config = dict(
    n_layer=10,
    init_mimetic=0.7,
    decay_fraction=0.313,
    dataset='wikipedia_en',
)
Each number is 500 + 40 x the weight over its row's rms, rounded and kept within 0 to 999. Layers, rows and columns count from 0. Numbers have three digits each. The size before them is the row's rms in percent of the matrix's.

# layer 6 MLP gate, 1920x832, rms 0.0272, rows 283-287, columns 416-623
123:476557462411462428512492505515510552434504485503548541536496548577485565510514444554471473479545484492554509478478500544499498406533453477526497517460520583478525484565496407528513541541517520543478484449533510525428461388527541441549542458474483549553533501470486510489499492379507540515535462444499478492524521494503416358528490510456484477542477463466530472485417529464510468465494547541461478499524563465508496508535522510526567463539509468542494472538512546527418503494530396532509508504501520525472493489533468549485461502549500532528501426462481558470532561494376537546474510534518480499554544506481528500552537491551
109:503550498581464502455530479504527498414508548441489466463492578473505450465478566532486472540495445499541532462505422469605471456541553531494452525511546506488485574500588465494415436460545555541480441452475582536501478538479459517514503499434462517494525454453534546504527479457458510469508452493437594525443531517465469467525556468488531446541515548509530571604494522490536553471536533476572494456462494460510531511515522390465568466519535535502540478486565482513445480465505523502508511539416432527476501486482479449564439500508532480488496491507543565492493523454519527485535508486479522452497537490529489479463534444471
083:499493554462441487514533524460441450469484494482506525492478508478563440484526508520493537439528523487436542474547592525486483482492527488513496472524492537498571464533455494594566539477488500547517490556476565516455502417531523527530529427526478463458501510450523496533475419509452487536530483505461516537500538495549450565486469429472455492449506475510486499533456484565474501451503577525539473543382469511488483528515428500507465484505525527492540510496469424502421543483502458535481582538489524542467525520571462466505536498516517443558548539556489447489584445533426506576563526478478434515577485482503510534498497593527
093:505492559505560539492459569432511489481510493490548451504475502460509457490470601483451514490457540537516571490467455395467503470512460580442587500427543454509529415528508530540485557455545491496525556568568496521471524492530496499549521466526521503575481476585531542486429493474506509477459457446539530471484525546532541464476485538506494495555561440516492484489461494579433474434487461482542552537429576480521545461588510460515523505501459472558484465477574392465523491417504517512561471519542464526560521552490517440532529498494443503524599464546470439543485443487519502498572557491553448508468474433475479391453456503442
095:495541455531541435539638485535479473480505480499509504444547507529475504496494424447448476530401508463457471532518542570546521489539479528509497490500534482464498461475452461537422489459405515557544475554549498487506496512512500495545508533468511450455493430477432518415493518411510426475467525507507489497442542583541542466528549527583482484430527515495571539463525461484517578458549532544530505495505506482522460526517488501520519468491515507503459418482521485458488518438396559522478544500509514457522580488467562456544529543514432455473496479457555454536557560486480535443499487463488536484498534503484459555532542543404
# layer 6 MLP up, 1920x832, rms 0.0267, rows 283-286, columns 416-623
127:553496578521555506509518479477477503529523497531467480509493404507505507454497487477490524478504515506395501532496479489515479515466517549477494516474451474560454507462563521487590484461420560470503502493499571459457489521397450479508536524567520444473531425475457477508510459465504535543414527534545515520486486475517557539517525475481535511507557547510442459531519490494536589507548551440493450530504569456508526410454504481496446477495578482429469416471436483509460458577422477525475491504505476482510543544492472523562488472531540466456547532482455507547496450561530504458505479504501498461442469485515432449492539478453
103:579564504548564554509558437497458504550475479550539458480427469481534515491513553536569514527450530555417513536549532515495524531512492467488492524520500544462503469528420442544460515430536477547510466424430518518465444490556460517495509480553553505422460503469574518527456540523474484448476529567527455455488526572449559483493486518498546544506473464529497548498601516518519522443460525516477460483489498537491505468391503517494536573441528501425464443524465544526466450536529462501515541523516537576468534522464485558494511537480502471527439417549469487433521518535471504491470536492495428444487503519489578542470490526582
089:428506508450522526560501545428553450477511440413519594420461506493529429478560480487476510463490519504497480458487537459521544497520471514493483480487519491490467536557525504485505568550572530479499505520506505471503446537508502517478518515452447551528500457455558523510433538555602540507548464507450451487549516508537535515469389576504439517416523498476523575504424489518516429446424538475494539429481490567503434487500472525506538468607527435519520462507507482494520533522472451529464532532501500513547520529393468614487478522474520511500525467512496512430584507523482576537481487431508467526472495505428508445465503536460
101:585505511500512462508478530463465483540395543494448489480542408547509520457538467518531466496502474503436447460474490488499509473544425480515506545472533527532458425522471493478495524565535496516526461520539542503545515474462498420444523566421426511462474475526478529467492516545543437582549520505501462485537498449485498548557499598504475491520508502514499465418503529464547576499443537532512549459471503551470507514519519573510491504522533512509505508525486490440591475497499481525544396476563503493469393447543541426462533495471516444546463481456519604481558540464468514561483497495443490502509514537568496510499457516466
# layer 6 MLP down (transposed), 1920x832, rms 0.0261, rows 283-286, columns 416-623
118:496495550462496458509440525547549517514464522434428481526507544471463461489481486508508441553482521490497520472437450559484524468432478566472463531460518423554517519473560478438536494508492565529513515452484503552468490471442503555481512510547502463495529476511507480561470466513506542484465527575530500507478484492452543479507528506461535514505498512548470455519508523483452499455571482468484495480415472556475463441507560561498478485443533484446479522518423411482361558483451460536500490517469543499494485444580506518469522547564464477503467496433457488562461481516465474504455478508433500453491556466563537546547471491525
104:585475487539497483447385516583520555432527480470470555408447544542431447452486472504538553520414482482469457455443488468494522434490509446526519455539526488542565600479416454504528510567482483520516538494431583522528447489487521532531505521439470525474486478496525556455502492508432570438448486528461475404465494485592503516460473514519419524481507491552584491464529537518433518461469503473510496446546478453491598476488505495509507463461523489473404477474493470516403529507523482473480507505493474456521535511487514504533487422489478447470495552518441513487479535486491495525428482555529516553504471570463454518459456459501
092:445447514467537526445463519497497512455519548509518536492516490577482419449508489465505560451442480449559493469487497494499523460485462437453455527458451511470471453482544522446521451553546514558523476424454483464491486530498547455482463539552517536540501461486513580519487559504556507493544498523557565479535467501488526417518440423536489446534529410487546478510438576477480473553464500432435508533536534492436505488524516515563473494465576455481528482500504563463490499517492458511497453500503580487513546505465493480491502555505512519507533461492501492549526529570493604482541517451473589406443482505466528505497579515553
103:595612569513496504498491449510545501557454518480468529504511481500484427539457509480493438562549468447467509508488534496511538493528509532525592506560590513571487529470496505499524525489504587531533530531567521453546507461510500484493517551481542506555503554500496516478475557483538441603551568470533544460426467500549494543473561481543372522515510509482524514480531511496491550506512462467517542522488541523471524531500419507470470438510527543436475530495494567460458451490500423471518548478468543504465478459490551443486502459475497496478455465538474523445463475470481540460472486477508501454491577524464535528498518460470